config.yaml
hidden_size: 160
num_attention_heads: 5
head_dim: 32
intermediate_size: 448
hidden_act: "swiglu"
qk_norm: false
parallel_block: true
init_std_o: 0.0822
init_std_up: 0.0822
beta1: 0.9
final_lr_fraction: 0.05
batch_tokens: 16384
max_steps: 7789
Each number is 500 + 40 x the weight over the matrix's rms, rounded and kept within 0 to 999. Layers, rows and columns count from 0. Numbers have three digits each.

# layer 4 MLP down (transposed), 448x160, rms 0.0655, rows 328-354, columns 0-79
494477509510472472501503471431500566442480520509454465478437542527516480489481513478494447541424504490482502534411543468479512496531533515577497543463494536542505499519456517471493369529507520476515504569434543428504524572478510489530509556
588518523492445592576590550504496512547468453489544486481491502511537476553470466446471467480539525483504500414486473452528554541560547526441543479491474521420474507574458510513439607505513544493472508473502413520514509444508521476516508493
490530483518496541461496467490529510534458442591566406534548468533504459451499531443525458479498470556592530515473476524524425501527565497501464501498508552573459540489510474555575512513498483494490466463531428508434505494468566510455399553
425495434422560523546497537503539529472451469470535466471524508534497544486524474498513482524425536510516505484537536461535540491576530480578459487544440514538526479473549422461493455484519410443373530450544522466459616417585498494553560477
464571450466472482567441461487464481556560475535548442483513498473448457467457489521508477499483443462460501538467511416437502520491466463417539453467448493522528493562442532467512474489456527502497572481500484522454619564561475453555526489
527494488484491468505432528522485436526501552439530443450480521498540508555526489525445529503457536563468562468507514435496467535529524466496495504536487494457485525508498550510509537528530518524407505469454534496485484505468500475535475495
578461560427561498562515457440479484466484453526474573402434493590556487454507470481542521523491498513461599502447500473522496427460511456466436490487499516546430515527509513520523422486502594474507535531494491580473517485534528507477494479
598484510516524466459495484479559520528552453539441492446444496468506500543470409484495546543488432492469492500504490566523502523495488560536603510456447438514509475515519495578489565468483491539534550472505506531440411528502513529502500482
471444513468510465519523459500502488525483528566438480471573499538407563422485480534500535444554449453567516482465557518492434473510432472576477518552504472457515552430552521455488483458531531490546556490460502531488526516518471505551552486
371422490556486528532461573474537443516421537494418500521507551535488500505496465484414453482505570547536498570520527521465550402505527471474496535456476544495517461515509481558484508518463507463586578524517422489510496491480445452476513553
525477399493512499547486504492507541491425629509445511470430480481496500482570487395512462509556552386521461553492527458479537489457481566496519535521440534548498466532526410553493570500586495564504519543533544429589489521438418508505580504
408502495446514526486478428467527526501537470542534480478507455530453518536477532499464476501450471455480536445483504463530455476594558553534512508579516453570474470482447577552500429515519520522479527390574489453472448516526479477480479486
474486478515437520505471505535495494494473468443492453509547556543508510511485504525479508514527507475520511471517541472477478492436478516471508455475541523553538489500487518500471517444500493485515449531422515477476517451561533463538544512
488555548535499480498516488539436501518503501535508551569443526549490494501503430494442469417487476524445574458467502461450478467486523509542559497428493541464525463502476497499515480520527522520488504484442513599547508495498442503516542467
509552515509464499567504528524489425464503557464519501480525492499416580476422511507490493517477555460512475522477540467538500505535465499482519532409552504490472538517484537471531461449483508508534521482461594449525474538492535557464551500
476558502493485422525461454438461566514427473427489434476508506511477514480546408453510483512454507535437453527482493428513464538478502507484401435490490500438565517483489461554522503512515564520486541529497470514448536479484466537474464440
383511486492488436483636427497472468448514493463427535486455420456484424491423515501498455539483387520489493499482500540482532506428505546532490541560506542510533497512524442435527393470464565478474505545468503499477460521512481482533511537
456496527504554496515462502515479546460449491423515504529569424473525495521461501480510512507535507518552517435456458473462515471518508470499524524502527494527489474515515486539495521438585513467504557486503558545519413493490536497486500539
531496468517583506512502533527521475535563471539516499468496468463570499471491522502516481514509522500503467524485504476417506525514485517518520551528493433518482510586521517534524403455495536443513466416443506516435448543475441443469498502
479502509524566468517543458523498485479559435490529494495502539508491485505444499447571489514536481540480484510521511551516576474448502447516486509436486518406474476477514515506492472518471532542566541421562488509528551486522464504564489452
611511496486427489536570514484484474492502509494433503442507467514450500522555477521517503519469485532502507525489465519522504564464529480530458491496469451497512458518518457459557458515480470480518466585546480496455464494494504464529495503
439528510500529487446495485533556505483510482547489514537485469458493524524555461475512492495513541510552542500557514531435542499464532426523576511468467523590524482467531520466499337432441496498466515510537533472498519510460426491554449426
433583564499540550423536492532536581566530521543570508414458486459472586493457468542423577426424450600425548463454505585476586469428496478425458414487414589563489529538450470499447524431441463481573503494471497506517565424422470462481450438
418528494530501481580551512561493527505598502465545538527502554477488520500483528565507438491466514476461527504424462527441537497531452477527550501483496512485493537470526483470545489512485505498470525458551520506454490496551523474490448529
496527551572454424519522489613529486604561512473497497532472506489530487546539480546527541530508514495447439523538466485465519459464505475546618437521455491531519516474490521520374500468452508460488485526503462544472538503495455465540438429
502489479522475528519511457443416502520501532516511483474535483475483403606487557486457489448515531537487506498504499515462511495547484504530463488466492550502435466478509480514460547516485498538553473519444499441456438523560482507524498510
481514480428464490516513501485516512498479453435481457465467424515467478511484555489519500566458490518462443518504463492518433510504537489510505496439511516440546445486492561549542497497465479474510395589453534531560591424515491458517510569
# layer 4 MLP gate, 448x160, rms 0.0818, rows 329-355, columns 0-79
459531516567515437475473586486532477475502458473564488440493463529491493435429494458501514492491491464490479522547473548469493457464428412557564551445516532513544428532478486561473509398494435518544458512522476512627494411528485468452480525
478505564490490451534562569512444450492554555453514496537445483484495477505464513568465510509465514461492461460483527468488594494585524499435469517576442521450506470502493504449485521477478525500527618467573513598454453504516515397471496460
450517521443533523577482497504486502538485507485486475508572580504487491510496497476507588422471465509478422555515474522482493553441481475554599512538464446566510487391538488557528512542495492498446575485540480482478453471506477511488483529
536568441485484569522496551495480479450528464531497541490505435566488536586518471472466523590523592553450520523480510472517510508500535499485489525492423455518507502491418495553495500556472521485420444510447552511421542511519539498530547510
497421508527499540498501556527483539399508485557475545494546532510574524528477513455511523510498595542490544567489454462533503541522511453527512495456494505524516542479448501567598494467442504525472504519496573433434450462480465504470558526
545502533551515504564460503461575502523471423452482445526493608480533417506477462434517504518460430377550500505510474507549526530530521504451552481478459571470513509575525508433543491569429460453433500477496466400504483548492560542493429547
521491517506576579584438496487471510586503587495454471534545563502507539533435529513452519489493468503525462575543564510476509525489502501475558466449466558508493473463576443480479521523463533558516539493479452530544502468494486398513397467
473550467560474523476487505445475578431539548508470547509476465565507516518524518484509455649494536515479542561473464559532515458466474432499485568484510493518456508574452470566528511505468457479501405519520549483401525470475446484547537529
542523445444417549515433458451523476449448512536468527541533605448499503609495533518449575531490473511475474484496540437507477526532509554489523479534502510569449626533584521487461525546549547515552506511487465465468543495513562484454583495
370500545565553577473554592455432417560626486548494501542471390568467404422475457464547475567524554478486510480367369561509499481425490567534357538585546455546512458489425454470444562456493373474532532466547563530461465482513455555541485588
467553448556479494482470559469471490498479520477460497508509498494512573506484522537496516489474471482512535538517494490511549478559464450486524539538463527470539553517525407512480502459383517453470468496526483533544514473479515537530527409
511509485506525517489487515551467514492538495472448458543505485483494459541506521480524476526476495481448484549485474539494504498459487511469495535506482498478464516526457440510461496515497487500411448515499480500469491504537469472541536556
477477512465529544457497502542495486472499503475478469481527522484487472518541498461509544615505482424505472551538500514476540539521452527493500485501524483546459519516537440471464519496441502479493488502525435491524493501559526476463503587
413580476606544549495536508534379481427556488544535451487503481461511498530444510558571531569484519546516548554458449499518539500461463511485536531531491558513495501477487501585471520371570434527479525449477490460461545412519549451496508524
489510478600490514530557536551461500453511490499520518495527502557489468475442489510529468542485508490496520517454512526518553506499493479495511531516456505533486501528498562526485501494475504510369546416488483517466469446453554391571550494
520487540556558557553473501487538464437503467442512464444473562443578392489529550485524499509456559557499461521525497473527509535503474521483514485444476544449433479551524449423481511556494490504475421499495514420417562445536512530461514557
530497460534481486510519505451472580549567554536496509475502522504512500505495466512538457512500505434482544559524498527526508483495515574525523504508434525493494509451512481473500494529475531492504489563476457482528519440506519501511516592
501472493542480505494555510506515515450532461529438519519511573521528408548496510516512489501509503494558438475554538527483569501510469450484429534507533522497479467528474396419505510451439463504527428466493469517477449454536529450499526491
521489491534464508511472499494532511504597493454487406596477537394487393478491468487485535493524486526560606499535519473565555529529476539449528482536442460476429525496471438476518533544479513529495476515484525529534509529469559479500546538
461516492486543452543582524524474498482526496537525442535488520515472438485478547504554507465491458469548541511575512533524567495484569488528472570502456494536481469508499519520489513453442527422509519556506482521579523533493507478504524552
498422535494572516491505518545514412544521465524531459516546571456449464538451480508430526484484486503469489538505502514493498591475514482474553522550550525571467601560475528627523528484512484536480538505481508456569476500446540419482534502
468458505521569429471478523551628450507504555435383424488492545452527393583547549507477387548482470453463498461513530544527570483534495495383558521506442484519437480520513466406486557390453619472584425546529474370438490504456501496397490518
501469476441506526527517538463471518480539508523427505508524490519499498546542500459492520568415534542452487444520525490505544489494503547462472507474509505466501512539493494467515492491463458495458447489470454556436503509496483470520488508
483551510417489473504496533458468503528514465518517469488499541471506501557451501562470501499523397466468510531503496501506477584450527536495491484506484494472469431479549447478496496420546471496422545499530443426481474489516570479468502578
472469432495529490475484497554490546455453527491436463468512460546501396529535518463523411426457509478484475442470510545463453533555532460369487515420567532514506470508456445533519522490470518496457509508471507498465439545490472564516530511
506467494465489463521501494430528477510506417489468460509480502470491473501507508504555508507430510536542452507534473489463468552533461533483468500468447528394512448460528494480566507456487501441542458555491598491557539435535469462490485493
463531458510613513539572606471536504463469543452462498475529455505486572550473541573477481575512536527484464551477502512505440466540544413526505486511464518583483468488492473597474506462552567541561562492533435473503476488611491445492478526
# layer 4 MLP up, 448x160, rms 0.0708, rows 329-355, columns 0-79
419522448518503501468386451495563492491552498566461469491538533539469473465566492517524557540471526487490449506550565545467514525548517519476508499474556539490509535477547452512541480534516497501572493537553495457510437507520445544545514533
421523441470543540469541536597446506500501519443470555442436504559441518532458492548425422518532494480460495408509529484500452561490540508533541559498541512455528594564532539537491505542455447551484527531509493439482422504496455503461468489
467502559507516507504448545483489526522521498505506470460529534489509430535511471440524515490461536500523510466449470442479567532502518514437476418521511529547494506474468487562527499497430458503470463650516483488481536434574489477509519472
490486538536505525472451506518458422554502552523544415468486486571527493442555477426481543539565450489482386509477525426548444538484447531458490507437500496562438493517567474482494495491460559517439377508456467459516426488535415530477485550
563503460472504463458461474527523484520502505463534524496443534498493503479454477509478473526524421506544511497490537502492509487502491514501545528548527495523523450486499510488466509538507545486494503528531423568529506490491508454496493475
532475504451495524479553498386523492471514574554489616498482459547501534569503543566549525497385487469437525507489528464522480488482468542489521494500465415467448433414522448525509491485556594538556521475482515517422574410547533452493561518
544484522495526546514513495468540426483559479463513561446382475485488587477485503493468464511497499564420493383548467523534446444503485556510463581434466500529514534451464533559512499543449497453497522476500563571428507563564509533540503563
480503487485435529460528425455505534478526571586451458523489490580460561488474501495463458503494578534543494462501493485518476426450523479551457483436401541492470515438498510522501502439499459530546527455408528595502507468521517408492462445
478405538516486543504501489482604414415457601518439476419469601492474518513485455534434450502502556456461492525506549496547546503504497476525512506492447480532501459517450451460503465477500521498498502505451466521493454466452484482526542467
462554539613400453489499491521430539398503395544511513535469455549492524499601574513536433485429504483545452543483508441519562416481456518461485468532520537460455498490450463500459475518489421496516469511437460453410537555494547528528566510
471504502496455417481561472458471454557461449535485528500492509514502568510478539548497494483441491497503545495477477477499517422524519530518525512528367445525472441446455540574439495451496489536468527427492482533497488473472500551624529489
503519465521470483504520484514492523476480446524484505495441548519505475528488508484514563536490450484521507507514503492520533515519454527508492507447430467506510475530489490454551494465454528453429447534473480465490452497512535583447477507
491505516525462484528491499519412484516551453481566538451526507586493534514533499506521534473535504522475539496466531516525506456526557483532558526487531540529524493484509532513563489508587517534542452480484479571513517449528491458508512486
471488470455481470477503478531526502524421565509529525559493531512531528473547543574486450470510541498455550505484492507499505486526524453548546466519564555597598460521453534517483493484606533477538472580512496432487506516518528467434439464
565519521557473492481527481454487562509478453538476583517469519518545484499493503436501501553473517410526374527501524503526533477476472468500491563479495546516504457585551427452511496499485517537552486495487478453497544473445488593495562467
476534464440552400516516473493509524462505450512522542452495442479463396517508488597558423558555505492523535534450478448494493520395528570446471544551442557567511490537395559518476488509553576553468560526483502452508421519592531562499554500
503506507542514437515455495480485500525450497496527479494524499539500454478498497507562493472539512463565522502509476476493477522429502528529521523494525507519466519536476518542482497467488519442524476523478481491483443443516535476470563521
552519460484545598508430560514564579512541510492447488474551489487507487466470536433490488488508441452422485527481463501477540455440476546478480606461571469493512457500465524520580502482473496424579398530470497516550520518531489504521480479
501468527510476517476506434506513503479527477431535404527536471516452464485507470517534476461477519525536462479528567476493568420497483524469457506508431562497463561533561469475440536554508468504579469462539564560536523480460448466539426443
520492512531527490476484457501497492534483536541553473543521481477512503508536532427522512477499455395514499459498508504526459505530499522462554484483486443510421542503450431443456501530429555454522451514507515463500555510503453539443482511
443529501609487544454471539470541487447480506500504446419519551471491465481550494364584484505519534553459453492487480565500546497480443499447508534453472528452490524517507481498528493489421432506493462418559510491539447427462437405579433414
468493545544481452502502509473446475523508493503468621452419435498490529558533465450481475496504450610393492512402464492510508494412577519571407460615518514521442420521471564501492516451504459472525517395514486506493561484447438425586432501
436514489479504500500459518540521475476486551532536498433526460525466552439575531484523486444496527556424473514535460539506518508479485521476545461484559470490519492449518506488528482507537557492497556462505534531494444540531541512532483542
560518500546487487519499421480474495431557500439515574544482498517514524452446540548556553519539476414480549545371505506541506473533461511506539467541488529538467505497506540467454492515447509502524613499531532544515499529482513562513558498
573478470512472560494482501495484554537494508499443484519451539548479536579437467469428442475521484430477527481559500545487484529547527503427491496418458513534491513462508514448469500536490487528525430501480407514567523537493512489468520488
502464491484501521525502481456483492456547503523458442538560522470513447545570529473542553520480541523532485405522491455505583526510538528473460436462444553436442485491531433440518507567486491558526512451387487511473524489525445475562534509
473495520558470442482441530527521513513528472626525440568503484540468570478461575541548485415509496506547419482528510502504509552514485425515525482471531478487517470459419453442511509430544436459473443478392490586513535528534476529539592534